Weights of a small GPT-style language model, trained from scratch on English Wikipedia.
Size: width 160, 5 heads of 32.
Architecture: LayerNorm before each block, learned positions, biases on query, key and value, tied embeddings.
Training: a variant of SOAP for these matrices, 156M tokens, 4590 steps.
Each number is 128 + 24 x the weight over its row's rms, rounded and kept within 0 to 255. Layers, rows and columns count from 0. The size above them is the row's rms in percent of the matrix's.

# layer 10 MLP down, 160x640, rms 0.0665, rows 81-159, columns 240-319
size [ 96  99  98  97 104 100 105  99  97 100  98 101  97 106  98 100 101  95  95 100 100 107 105 104  97  98 101 100  96 100 101 103  98 102 102  95  98 119  95  99  97 100 106 102  92 101 100 102  96 100  99  99 101 102  99  98  97 100  99  98  98 100  94 101  98 101 104 100  96 105 100 103  99 100 104 100  95  97 101]
[[169 157 128 114 113 133 143 106 128 132 147 178 141 146 131 137 114 126 118 137 120 139 175 120 114 175 121 173 158 137 145 151 119 120 134 166 116  85 103 129 112 120 163 116  89 119 127 128 125 113 114  96 125 104 157 107 168 125 126 137 130 124 141 156  99 115 158 131 129 159 127 177 191 176  98 105 131 129 118 101]
 [ 88 151  83 154 142 135  84 144 121 138 175 183 145 102  92 165 147 107 124 139 123  68  92 147  87 149 166 113 118 146 118 120 106  92 145 152 133 128 151 147 148 140 157 142 127 143 127 145 135  97 125 146  99 121 143 135 157 142 113 136 123 129  92 155 141 131 107 139 153 132  88 103 135 131 135 113 121 130 148 137]
 [112 161 161 140 131 127 124 143 149 142 165 157 109 124 108 107 178 131 165 132 117 113  94 114 133 176 140 140 124 142 148 154 107 118 150 109 137 141 130 100 173 117 115 130 114 163 140 138 107 127 116  94 130  83  97 175 152 114 106 149 131 119 139 109 133  67 142 132 104 165 134  85 114 134  90 153 120 131 128 108]
 [ 94 125 155 111 150 112 171 111 158 112  95 105 135 103 121 151 182 155 155 117 135 187 183 134 125 117 119 143 151 157  98 133 140 115  96 126 111 144 118 125  84  73 138 112 109 137 165 125 122 127 130 121 105 117 158 131 112 128 113 135 105 120 172 197 139 110 121 111 115 106 179 102 124 141 124 148 129 120 138 139]
 [151 136 113 150  81 156 115 115 145 166 140 115 112 117 119 149  85 113 148 107 130  91 165 161 133 118 129 170 154 104 151 157 152 163 131 143 177 101 113 103 113  93 114 118 116 147 153 122 118 121 137  87 137 130  67 133 138 107 142 153 169 126 116 105  90 140 123 118 154 115 168 131 138 173 179  96 100 146 117 158]
 [148 128 138 142 127 154 107  98  99 147 142 133 128 126 153 106 156  95 130 182 120 124 121 123 104 138 144 129 153 146  80 132 147 142 103 128  93 167 113 134 136  97 123 102 115 167 141 150 139 145 126  97  94 141 155 146 120 129 185 147  88 134 153  57 138 113 118  84 109 143 145 147 152  94 108 124 156 120 137 130]
 [146 122 136 114 125 101 122 169 111 156 147 111 131 134 114 100 141 142 156 102 157 163 137 124 144 137 157 137 114 138 114 104 135 163 105 127 162  89 161 149 106 122  40 182  79 101  83 120 134  98 156 133 125 158 112 173 126 146 115 129 138 137 129 126 175 143 143 150 139 112 138  92 126 145 120 141 153 140 130 113]
 [109 118 135 133 129  96 158 151 176 144 141  98 144  98 118 120 149 118 109 117 142 110 130  99  78 140  83 133 168 140 123 133 156 132  80 144 157 130 194 146 131  97 142 122 189 141 111 134 120 114 184 130 102 159 149 155  87 170 128 137 161 136 146 118 117 163 126 125  86 163 130 117 138 138 133 110 130 125 133 113]
 [158 130 101 137  87 138 123 165 117 155  91 108 125 100 136 149 165 126  38 102  86 129 152 119 125 146 111 134 146 127 130 134 106 157 121 123 126 107 122 111 104  94 133  97 140 111 115 165 149 109 143 154 127 145 141 126  86 144 106 115 119 110 125 141 160 137 125 163 139 107 108 108 123 105 120 158 195 126 127 131]
 [136 147 118 136 115 118  97  97 139 123 139 141  96 138 124 124 116 128 167 183  92 118 162 112 120 124 112 106 133 144 136 109  97  96 173  95  84 120 173 128 118  87 139 128  84 160  99 112 134 157 140 119 169 121 182  92 134 114 130 146 132 133  70 146 137  98 139 112  91 155 132 140 106 144 118 137 165 139 112 153]
 [ 94 108 165 136 139 172  93 128  69 129 133 138 122 135  86 131 141 147 106 117 144 118 129 125 146 127 132 144 123 124 145 126 147 151 146 132  98 142 122 134 120 119 124 141 130 140  83 111 110 160 154 125 158 134 122 127 119 114 132  81 141 120 147 129 130 103 144 125 129 117 123 139 145 105 131 136  96 136 140  82]
 [138 118  92 114 158  96 124  94 153 120 115  92 106 121 132 109 129 113 109 125 107 105 122 139 112 104 168 130  94 134 125 161 118 126  99 156 164 117  94 165 110 145 140 142 148 127 118  79  54 136 143 159 121 131 130 120 139 143 136 138  97 126  95 101  97 130 102 137 157 135 111 141 127 150 140 138  89 122 111 130]
 [118 121  94 159 136 102 151 138 117 141 157  98 120 122 115  87 110 141 177  95 124 123 136 100 133  85 126 105 108 146 113 106 122 126 150 148 116 105 101 143 155 123 145 184 124 136 159 161 128 131 145 107 108 182 143 120 147 131 131 164 145  60 133  91 145 142 157 183 130 121 151 143 170 106  82 101  97 149 108 128]
 [135 126 120 122 145 120 158 147 153 133 115 101 139 131 116 108 122 178 126 111 117 115 134 121 110  93 140 121 106 120 193 126 153 174 103 138 151 133 147 140 178 147 117 152 141 142 109 162 156 109 112 144  97  86 124 131 138 127 133 121 195 151 134 175 109 101 125 138 145  98 103 125 120 134 122 110 127 134 179 162]
 [104 154 128 100 109 127 104 103 138 139 117 154 105 144 169 134 163 154 115  99  86 117 118 136 131 132 112  99 110 111  93 140 108 124 136 148 152  94 119 138 138 134 133  94 127 146 146 115 127 131 111 112 150 106 130 104  85 129 126 140 153 127 101  69  98  89  79 149 140 154 114 147 111 104 166 134 119 142 173 165]
 [149 176 115 183 156 110 152 153 119 132  99 116  88 156 119 160 114 134 124 127 142 107 117 130 118 177 151 106  98 111 124 117 110 133 115 127 123 120 139 156 154 138 184 150 116 127 120  98  97 100 113 128 121 152 151 105 135 121  94 109 136 164 162 154 139 110 113 136 157 117 154 137 122 140 139 108 149  83  83 157]
 [115 147  96 133 130 129 136 131 102 190 160 147 111 140 129 131 143 143 131 126  98 133 166 102 115 112 214 125 133 116 101 133 138  79 138  97 119 136 135 115 110 159 168 139 121 162 130 143 106 169 112  97 110 127 111 136 146 164  97  90 140 138 124  76 109 147 168 111 163 141 127 103 158 136 136 100  94 117 129 100]
 [146 124 145 113 118  93 137 131 171 136 240 129 159 120 149 107 100 116 147 151 132 118 128 142 126 115 176 116 142 128 120 137 181 118 148 142  93 106 141 144 133 113 127 126  84 161  91 146 114 145 165  70  91 123 154 109 110 115  97 113 118 118 159 116 136 146 148 112 100 106 123 136 135 152 110 146 136 147 122 145]
 [107 126 154 106 144 120 118 139 142 117 120 101 114 147 140 123 151 185 115  88  86 122 110 163 114 133 161 187 130 167 122 127 132 125 151 124 155 160 132 133 124 128 138 145 126 138 155 168 157 140 121 118 141 162 159 115 126 133 155  98 101 133 119 168 119 111 156  78 134 134 147 171 151 129 148 103 147 157 156 158]
 [148 108  93 127 117 124 119 110 156 125 161 119  92 126 121 114  80  77 143 150 118 108 134 179 151 133 167  90  59 108 122 101 119 117 119 129 102 132 113 170 149 141 150 140 153 140  92 134 153 132 102 122 123  93 152  85 123 112 120  89 128 106 106 106 146 145 124 112 121 151 200 163 117 110 127 123 134  90  90 150]
 [123 117 127 136 175 109 104 151 152 132 134 101 136 133 146 121 112  96 145  88 126 117 126 127 157 144 109 136 104 140 119 147 142 108 113 164 115 144 116 160 138 168 138 118 129 106 145 155 119 142  74 169 152 117 154 145 118 148 167 122 125 129 154 122 152 127 137 135  93 131 116  74  73 154 116 111 108 122 126 149]
 [114 140 103 145 135 128 147 140 102 104 151 120 162 116 124 133 154 103 100 134 143 124 108 134 122  95 123 157  94 102  63 128 136 166 165 106 126 157 127 135 118 104 138 110  91 142 134 146 104 150  89 123 129 151 122 140 138  85 110 109  96  99 132 135 110 100 109 129  77 177  80 123 130 106 154 106 169 140 141 114]
 [ 75 115 151 118 126 136 137  95 116 196  98 143 105 127  87 143 117 151 155  96 119 140 115 152  95 114 116 115 138 115 142 166 103 138 133 101  60  70 155  92  82 150 127 135 154  94 137 142 118 127 109 154 106 141  75 145 119 112 150 128 129 148 113 141  92 108 134 122 101 167  71 145 132 132 118 106 117 132  75 175]
 [105 122 104 133 152  65  82 176 145 133 147 159 114 143 129 118  97 161 116 119 126 125 121  94 139 123 101  64 123 152 164 112 134 133 152  80 115 115 127  99 122 121 137 112 113 106 149 156 144 140 115  97 130 133 144  89 144 129 130 133 133 133 138 101 150 144  96 109 153 170 145 119 141  91 136 124 123 116 141 100]
 [110 158 101 153 137 170 148 109  87 104 129 133 102 142  84 186  90  97  97 136 101  74 117 149 121 102 161  89 108  87 118 147 159 141 158 142 133 162 104 119 149 121  92 149 114 119 149 164 130 139 137 131 178  95  78 147 124 131 160  79 143 129 132  87 145 113 144 109 107 110 139 155 117 160 164 185 124 139 136 122]
 [160 134 177 108  89 157 116 147 143 166 125  65 121  98  74 140 148 131 108 139 101 105 124 119 145 150 108 125 119 119 168  97 157 124 135 124 122 129 134 107 132  98 153 144 168  98 140 164 138 129  84 140  92  96 119  81 132 143 131  89 119 132 144 134 107 131 131 108 121 114 105 140 182 118  83 113 135  66  99 140]
 [130 153 140 146 113 127 144 114 176 117 150 107 126 148 139  90 169 109 144 154  91 133  93 141 148 177 104 172 119 143  96 117 118 151 146 134 157 120 120 163 119 150 106 169 117 104 124 133 131  98 118 156 167 144  55  94 109 105 143 125 117  97 113  91 110 148 115 134 109 112 129 110  95 149 136 118 136 140  94 110]
 [123 129 159 123 122  90 113 111 121  94  93 124 177 134  97 124 120 115 144 106 126 128 108 117 137 142 109 128 115 120  98 108 145 137 100  96 139 147 159 127 162 132 125 140 155 189 114 156 103 155 131  91 114 157 116 127 115 142 145 101 117 170 130 138 129 146  96 110  96  98 127 119 157 133 147 146 117 147 134 176]
 [139 122 126 124 145 139 149 143 127  97 122 144 121 115 150 131 110 172 126 121 128 101 101 156 150 137 137  98 115 125 114 150 114  71 132 153 112 123  83 108 112 144 138 109 128 125 146 139 141 128 137 108 146 156 144 135 120 132 121 109  94 138 150 166 154 147 169 142 130 121 145 180 171 122 141 136 155 110 106 124]
 [118 133 163 126  86 132 116 115 152 125 147 137  91 119 113 162 130 151 134 108 124 131 155 153 119  98 148 122 129  76 146 145  62 105 113 150 103 106 121 170 118 145 100 156  97 117 121 149 135 133 141 121  65 144  90  78 138 153 111 101 129 161 146 167 123  96 150 141 130  64 135 132 145 123 147 138 162 139 106 168]
 [143 155 133 121 114 142 113 116 128 104 148 152 114 148 130  99 163 146 193 131 145 140 112 115 141 165  96 137  97  89 148 132  96  88 118 158 126 116 133 112 146 158 155 127 152 103 154 133 144  98 139 119 175 115 109 103 124 156 150 170 103 113 116  92 113  92 100 144 132 148  96  88 120 170  87  97 115 138 108 137]
 [105  89 111 124 119 125 168 120 143  98 108 144 160 156 119 145  82 145  93 148  91 162 110 142 130 128 139  81 129 120 143 116 134 116 144 126 145 124 140 112 130 118 118 171 138 150 151 125  80 149 138  83 133 114 145 102 119 117 125 102 137 138 122 161  89 127 180 119 140 136 126 145 158 132 108 149 108 118 139 111]
 [108 134  90 157  91 113  95 151 142 163 138 117 114  94 126 113 123 144 140 120  99  90 117 115 128 135 121 153 106 118 105 128 102 128 138 107 121 117 176 155 109 160 144 133 148 152 146 111 120 133 164 170 139 126  98 142 118 135  79 125 104 131 139 165 128  93 141 102 101 122  95 129 116  66 182 141 129  90 107 173]
 [131 158 145 114 129 157 110 139 147 115 173 169 135 168 121  70 130 116 133 141 146 130 145 138  83  97 118 137 101 125 121 100 140 149 146 135 182 104  98 159 110 141 129 127 110 102 178 144 106 134 132 121 131 119 132 131 131 120 150 119  91 158 107 129 153  77 156 121 160 129 145 162  94 113 129 119 136 104 136 126]
 [109 119 161 122 115 137 125 134 119 131 140 160 116 129 170 144 131  97 137  90  77 167 143 140 160 129 140 117 118 141  76 100 134 109  94 101 190 103 112 151 128 117 132 108  96 137 121 140 115  68 161 126 116 174 149 151 125 135  91 142 131 107  91  76 149 123 136 132  93 105 172 102 120 144 144  83 125 135 145 118]
 [150 118 105 142 104 143 135 116  82 102 121 122 134 136 116 130 139 143 118 126 156 130 118 141 143  78 103 135 101 135 125 106 133  84 118 164 128  60 121 109 178 139 140  83 104 102 109 143 143 147 156 139  99  96  78 108 118 178 119 192  97 143 154  94 149 107 107 127 142 110  99 162 137 110 101 174 138 156 139 147]
 [162 127 127 113 136 105  95 148 145 100 135 110 142  82 116 127 104 110 116 135 168 151  94 155 124 110 177 172  82 155 111 129 156 110 156 115 137 118 140 138 127 129 108 109 121 118 133 123 116 147 102 123 122 128 143 122 179 142 132 127 161 112 172 175 125 137 108 117 135 122 150 124 104 103  85 109 164  84 149 153]
 [106 122 137 128 157 138 133 142 119 141  84 113 115  94 112  78 109 133 132 161 170 156 120 116 149 148  44 125 127 185 168  86 136 135 140 142 116 100 131 117 142 146  88 140 137  71 170 117 136 162 118 153 115 105 150 154 138 111 116 133 162 106 136 146 117  98 126 164 120 144 144 118 108 125 108 139 163  90 125 152]
 [131 115 107 176  80 136 118 153 137 144 126 170  73 143 123  94  85 112  85 120 108 161 130 119 153 134 160 107 127 103 146 131 142  98 128 137  93 131 155 118 140 138 148 149 131 106 145 117 140 151 115 123  90 148 133 167  92 110 143 115 111 100 133  85 123 130 149  96 119 117  69 135 162  86 176 117 140 132 123 140]
 [129 115 158 108 139 115  95 149 143 103 137 112 155 173 158 141  72 116 180 114 120 121  98 136 129 108  95  96 137 149 123 134 136 112 110 158  77 110 123 110 117 107 131  92 157 131 110 117 174  88 153 145 123 127 150 131 156 117 120 156 144 119 113 110 125 143 149 163 154 154 163 157 158 147 164  92 124  83 120 148]
 [124 154 138 124 151 120  96 125 183 157  92 143  97 105 117 137 117 131 104 108 124 141  96 118 104  94  67 145 103 126 102 108 182 180  97 118 118 151 109 151  96 134 120 122 122 125 122  95 131 120 184 139 120 117 121 138 111  79  90 141  83 135  75 130 116 106 128 118 149 158 109 122 112 144 115 133 141 135 109 172]
 [156 143 140 151 117 110 103 145 182 110 110 138 122 110 143 168 139 109  96  68 169 159 149 142 117 134 135  96 110 150  87 132 112 136 125 115 127 134 105 119 102  99 163 141 171 147 152 181 117  87 133 113 118 114 164 151 144 127 131 148 124 110 118  97 153 123 104 156  93 164 117 109 117  90 124 152 133 121 117 137]
 [135  98  92 106 144 123 123 111 116 135 137 107 146 144 148 153 109  99 120 126 117 118 121 145 131 110  98 109 122 135 184 142 117 125 134 126 127 148 129 113 137 165 145 126 103 105 143 102 134 126  86 131 161 157 100 110 166 143 171 122 113 123  93 103 125 126  96 141 114 143 107 162 140 121 137 177 100 111 135 139]
 [132  88 132 111 148 128 152 158 160 104 156 125 117 138 118 122  91 129 109  96  97 156 123 112 119  68 122 133 111  69 157 142  93 136 117 110 113 161 151 164 104 143 125 119 131 148 107 151  82 146 115  81 116 144 141 147 117  74  92 166 123 139 121 152 105 139 163 148  95 140 151 121 123 112 146 135 126 131 105 137]
 [137 101  93 141 136 159 117  98 130 116 125 122 125 136 106  71 132 112 143  97 139 131 147 157 135  97  84 110 149 119 131 141 126 113 120 126  87 112 124 129 132 141 107 142 117 125 156 128 114 151 159 157 116 128 138 131 135 148 163 125 115 155 129 124 111 176  83 119 128 101 121 117 148  92  97 134  84  79 136 127]
 [124 122 124 134 148  71 170 157 134 110 183 125 106 155 151 117 147 153 126 142  99 131 146 131 146 118 147 141 123 131 145 155 134 141 139 115 108 124 116 168 125 122 157 170 141 133 108 125 176 142  94 127 160 100 160 119 136 151 107 133 121 165 158 125 103 131 128 138 114 144  91 144  97 124 130  97 129 165 157 129]
 [126 112 167 149 121 157 119 106 123 146 154 139 143 112 121 140 123 124 129 156 124 156 133 127 115 127 115 111 137 143 123  79 145 137  94  97 142 139 146 103 147 133 128 152  85 113 131 151 119 139 153 145 113 142 101 138 106 166 138 130 119 135 131 113  76 143 142 125  94 108 134 115 147 155 116 139 164  91 141 129]
 [153 125  88 134 138 147 143 145 171 133 146 142 144 106 121 143 162 119  84 106 156  83 159 101 139 127 142 122  99 131 142 122 144 114 109  93 131 141 179 125 118 139 135 143 156 116 143 131 137 100 137 111 124 122 158 122  85  87 119  69 120 122 130 139 156 126 146 150  86 122 120 119  94  83 125 141  70  96 150 142]
 [123 147 136 135 124 104 140 117 127 105 133 123 119 155 134  90 170 126 113 108 102 133 128 134 112 104 118 144 186 151  91 136  81 166 161  98 149  95 119  92 170 126 145 144 136 147  97 141  89 140 135 119  77 118 125 160 141 116 102 125  92 145 124 150 138 145 125 146  93 124 133 149 132 110  99 112 118 108 139 156]
 [113 123 167 152 171 158 115 128 133 118 107 112 111 149 133 129 110 146 158  92 113 127 118 152  65 110 128 133 123 108 156 149 142 106 127  88 139 139  99 123 142 125 148 135 125  96 119 117 134 113  78 155 139  52 172 181 122 170 124 136 134  89  88 159 151 121 110 131 121 132  94 154  90 139 123 183 156 113 149 139]
 [168 153 184 129 153 145 116 137 157 122 136 110 106 167 126 115 155 147 135 141 168 130 129 112 110 109 139 168 126 159 120 141  79 139 167 106 129 134  64 113 117 142 132 155 122 160 115 128 137 154 155 123 118 145 147 136 135 112 134 139 126 127 144 171 109 142  95 118 151 111  82 116  90 149 157 119 133 123 119 181]
 [ 58  99 104 114 129 182 115 140 149 125 103 121  98 128 143  94  98 132 133 128 143 116 134 169 143 111  74 130 107 139 163 112 127 129 119 115 155 167 147 138 172 132 105 103 143 103 119 119 137 111 126 120 144 117 172 179 117 102 123 123 124 137 165  87 140 123  82  99 104 135 178 145 120 143 119 127 164 123 108 143]
 [126 154 142 102 136 143 130 133 149 150 126 147  97 138 181 125 132 165 150 130 121 126 130 127 141 123 101 140 119 139 129 186 124  85 158  93 113 111 105 119 123 138  87 122 155 165 141 134  88 121 119 132 151 128 113  99 129 131 127 123 121 139 157 191  72  84 144 163 146  92 114 112 105 121  99 111 100 151 121 152]
 [141 109 123 128 158 138 151 132 131 182 130 144  88 108  98 138 134 132 158 153 157 163 137 118 105  83 121 131  78 139 105 154 158 103 108 126 134 176 113  92 134 100  90 115 119 132 106 129 143 112 147 103 167 108 155  88 119 140 112 126  90 114 142 147  92 112 108 133 101 118 138 110 200 119 187 109 129 125 145 136]
 [143 105 124 135 146  97 138 128 109 124 133 133 122 148 117 196 137 132 158 145 151  89 110 150 129 109 139 156 113 115 123  73 119 153 135 113 132  94 192  83 152 165 121 104 115 155 128 100  96 160 149 193 115 110 122 121 120 135 162 186 169 150 104 142 112  95 151 143 137 142 148 166 131 133 143 113 140 157 167 143]
 [150 112 145 132 109 123 116 133 125 108 151 106 114 157 138 149 121 124 109 167 144 162  86 140 131  94 125 130 172 160 123 105 135 121  87 139 178 172 150  85  86 126 120 128 130  82 134 129 121 104 110 140 102 138 101 166 150 129  88 140 153 194 141  98  56 115 132 111 121 132 117 137 115 133 127  87 110 156  99 103]
 [117 107 171 159 148 146 164 130 101 137 147 118 115 133 128 138 135 155 140 130 150 129 118 148  89 121 138 148  84 113  89 102 161 141 150 156 138 103  94 148 131 131 144  96 108  67 142 117 161  96 140 130 132 144 113 103 147 129 127 143 112 115 109 149 178 147 140 125  94 165 146 147 133 173 156 163 120 146 103 117]
 [105 150 120 103 116 135  81 119 110 105 120 122 143 131  96 140  93 138 149 165 111 151 163 153 127  97 114 131 139 138 131 158 136 145 140 161 138 156 112 172 132 156 152 180 166 104 116 132  59 123 154 175 112 112 141 134  81 102 108 124  92 125 113 138 140 144 149 149 131 144 133 139 121 148 127 151 170  90 121 170]
 [114 147 134 139 127  95  97 140 120  87 139 113 140 153 142 143 123 105 110 128 131 152 143 132 143  92 129 148 103 153 131 134 121 122 112  89 118 123 109 131 148 130  78 104 124 164 115 136 131 145 127 121 127  77 169 152 155 126 106 153 117 136  54  85  58 147 127 135 166  95 102 118 135 143 138 131 125 138 123 134]
 [149 151  98  96 128 122 139 125 132 134 139 105 143 122 113 125 118 118 146 140 119 145  70 143 118 102 120 122 152 174 170 141 123 112 129 107 135 114 185 118  85 150 145 126 148 114 104 159 114 167 132 141 106 159 109  91 159 155 104  98 121 127 149 101 105  81 150 113 114  96  73 125 134 141 156 120  99 157 120  89]
 [119 143 126 128 178  96 184 163 135 111 135 127  85 101  96 139 167 134  87 119  89 142 128 130 124  97 116 103 142 137 114 113 144 178  90 118 140 141 141  78 152 147 144 135  95 125 106 120 167 145 114 141 130 111 153 193 100 130 133 114 129  99  93 105  94 113 102 105 149 125 134 126 117 134 129 144 145 131 132 130]
 [ 91 133 153 132  92 165  96 137 135  83 150  97 123 131 132 162 138 138 135 169 105 158 158 179 102 193 105 133 137 143 144 162 105 137 148 127 143 141  95 125 136 119 182 110 136 159 165 107 103 137 111 139  99 102 126 147 116 135 115 126 120 129 121 122 152 150 155 114 113  88 128 108 172 129 159  96 137  77 131 139]
 [146 174 136 102 143 122 159 152 107 114 134 169 153  71 128  80 146 132 157 136 111 169 138 128 121 139  89 102 159 118 146 136 112 120 116 134 120 151 152 126 117 125  76 178 119  95  96 135 136  93 108 110  94  97 143 132 103 129 130 147 133 120 135 172 123 107 131 183 133 102 133 111  84 166 147 145 124 126 131 160]
 [137 144 146 111 153 106 152  94 146 142 133 136 145 114  95 147 155 132 130 120 129 117  90 123 130 126 121 141 141 123 114 147 154 156 158 140 177 126 182 150 133 165 146  93  92 131 120 164 192 163 123 134 136 144 125 104 144 118 116 117 142 131 194 130 128 127 131 128 124 117 144 141 107 163 155 152 112 130 152 155]
 [121  96 140 159 135 133 150 106 118 111 126 145 116 127 106 114 148  98  79 109 136 160 123 125 117 123 102 112 186  94 115  96 148 129  99 112 185 123 111  92 132 131  92 163  84 118  73 108  37 155 150  84 154 137 154 120 127 160 102 141 129 118  96 154 107 174 142 120 142 136 135 134 115 193 137 131 134 153  83 144]
 [158 122 129 116 103 157 115 132 134  89 132 133 109 140 124 133 119 107 161 155 130 109 149 143 140 105 138 134 136 152 133 156 123  90 120 156 164 133  98 131 135 122 110 176 153 174 139 166 142 129  96 102  76 160  91  91 123 153 109 143 164 132 131 128 137  94 149 143  59 120 105 107  86  83 140  94 147 134  86 129]
 [154 144 147 107 118 123 163 136 132 132 131 121 123 109  78 127 107 150 145 150 137 175 132 161 112  97 139 108 137 124 141 140 127 114 118 132 113 116 150 118  97 139 118 177  72 101 159 130  70 117 105 137 162 144 124 167 155 119 114 127 121 170 130 112 158 127 100 124 141 131  87 155  88  68 146 126 117 132 111 158]
 [169 133 145 137 112 103 165 124  84 118 126 137 118 134 119 123  93 122 129 147 169 120  87 176 111 147  71 171 146 107 146 106 109  73 122 156 114  83 115 129  52 111 123 140 133 157 127 161 103 120 166  84 143 155 125 142 154 139 167 119 111 141 123 128 113 142 129 134 158 149 130 131 149 167 156  85 141 136 152 155]
 [105 154  72 132 164 151  93 146 104 142 111 105 145 114 124 127  93 115 180 130  85 123 115 120 112 130 123 130 132 160 124 152 132 159 154 160  98 147 116 113 175 158 130 160 106 123 168 120 135 139  94 111 153 136 145 171 129 123 153 141 117 138 108 127 124 123 128 117  93 128 160 111 157 155 116 134 128 190 131 165]
 [152  84 155 102  72 113 110 154  93 161 130 107 114  81 126 167 157  85 160 154 112 149 143 122 116 151 129  94 130 130 125 122 111 139 175 167 126 108 118 112 126 145 124 117 104 105 113 172 121  91 114 141 120 167 168 132  87 123 110 149 115 102 138 128 102 121 120 137 141 119 110 119 133 124 130 114 125 154 102  91]
 [124 107 124 123 115  93  97 132 125 106 179  96  89 134 169 129 130 110 138 118 129 151 142 159 111 115 130 115 145 121 145 131 104 132 131 127  75  88 114 119 102 136 133 116 161 188 112 147 112 147 112 130 138 175 162 125 118 129 115 136 117 125  95 133 101 124 116 141 118 153  98 132 150 114  77 133  71 103 103 126]
 [151 117 162 153 143 102 130 131 117 147 112 131 143 159 154 119 142 137 150 127 110 138 124 117 159 119 126 150 143 129 123 106 137 114 156 174 120  91 138 134 131 129 151  73 148 108 132 158 131 125 104 188 149 106 143 131 116 107 110 158  92  89 153 151 115  56 149 146 108 155 124 119 104 119 141  89 147 149 145  94]
 [140 115 117 109 142 123 143 133 135 118 143 113 106 112 115 113  88 118 132 127 142  78  89 126 110 180  86 166 110  96  83 132 112 142 137 141 134 125 129 103 162 187 123 133 133 149 128 127 182  76 138 139 173 126 155 132 127 120 128 138 134 131 124 141 111 122 110 100 122 153 124 106 151 125 143 131 125  75 141 135]
 [116 147 130 139 124 133 164 100  94 108 103 145 102 145 127 136 171 114 126 113 153 133 137  92 155 149  89  89 114 102 152 106 125 125 120 151 118 130 108 110 172 126 110 118 112 130 159  98 169 138 116 122 126 128 151 120  92 147 159 143 110 110 122  92 161 145 139 101 129 113 169 107 123 121 156 184 132 167  98 142]
 [129 118 125 108 124 130 128 130 147  91  93 104 107 131 146 147 117  93 137 120 112 181 140 153 143 164 114  92  93 136 124 115 151 111 108 121 119 115 164 154 165 159 143 154 128 121  89  88 152 116 118 124 128 127 120 119  98 136 141 125 121 139 136 131 132 135 186 137 146 109 116 195 164 105 120 134 139 168 126 135]
 [149 151 124 167 152 152 100 150 175 138 139 136 162 157 105 116 117 160 109  81 129 132  97 156 129 183 136 126 141 135 113 102 111 150 143 117 157 117  73 136 129 115 100 103 144 127 107 142  79 129  94 105 115 132 138 109 122 119  94 143 150 123 130 142 137 157  96 140 117 147 124 143 120 140 123 164 143 122 114 121]
 [141 130 111 140 117 122 136 115 137  73 138 139 116 139 139 139 124 145  91  91 116  81 167 158 135 118 170 107 111 133 116 164 151 109 140 106 127 121 144 121 126 110 132 124  97 121 101 125 137  87 145 130 123 112 116 104 150 122  95  91 109 156 116 132 158 134  83 120 124  98 138 125 130  86 110 122 117 142 110 132]
 [128 132 121 123  98 130 109 125 129 183 108 148 138 165 132 109 137 139 117 118 107 118  98 181  98 137 132 149 139 137 140 122 154 137 119 136 100 130 117 104 124 136 105 141  91 128 109 165 147 108 110 139  86 158 147  88 137 134  85 135 125 138 145 151 104 118 118 116 111 130 165 113 121 143 178 107 114 141 152 180]
 [129 145 130 134 169 145 119 104 149 154 124 102 165 127 162 137 111 156 114 153 153 126 177 116 102 114 112 135  72  97 113 119 111 128  92 141 143 130 137 134 143 142  88 132 133 105 118 116 125 131 151 164 162 119 121 152  95 121 113 140 108 132 118 148 119 108 140 106 112 114  93  86 130 125  93 128  92 112 143 103]]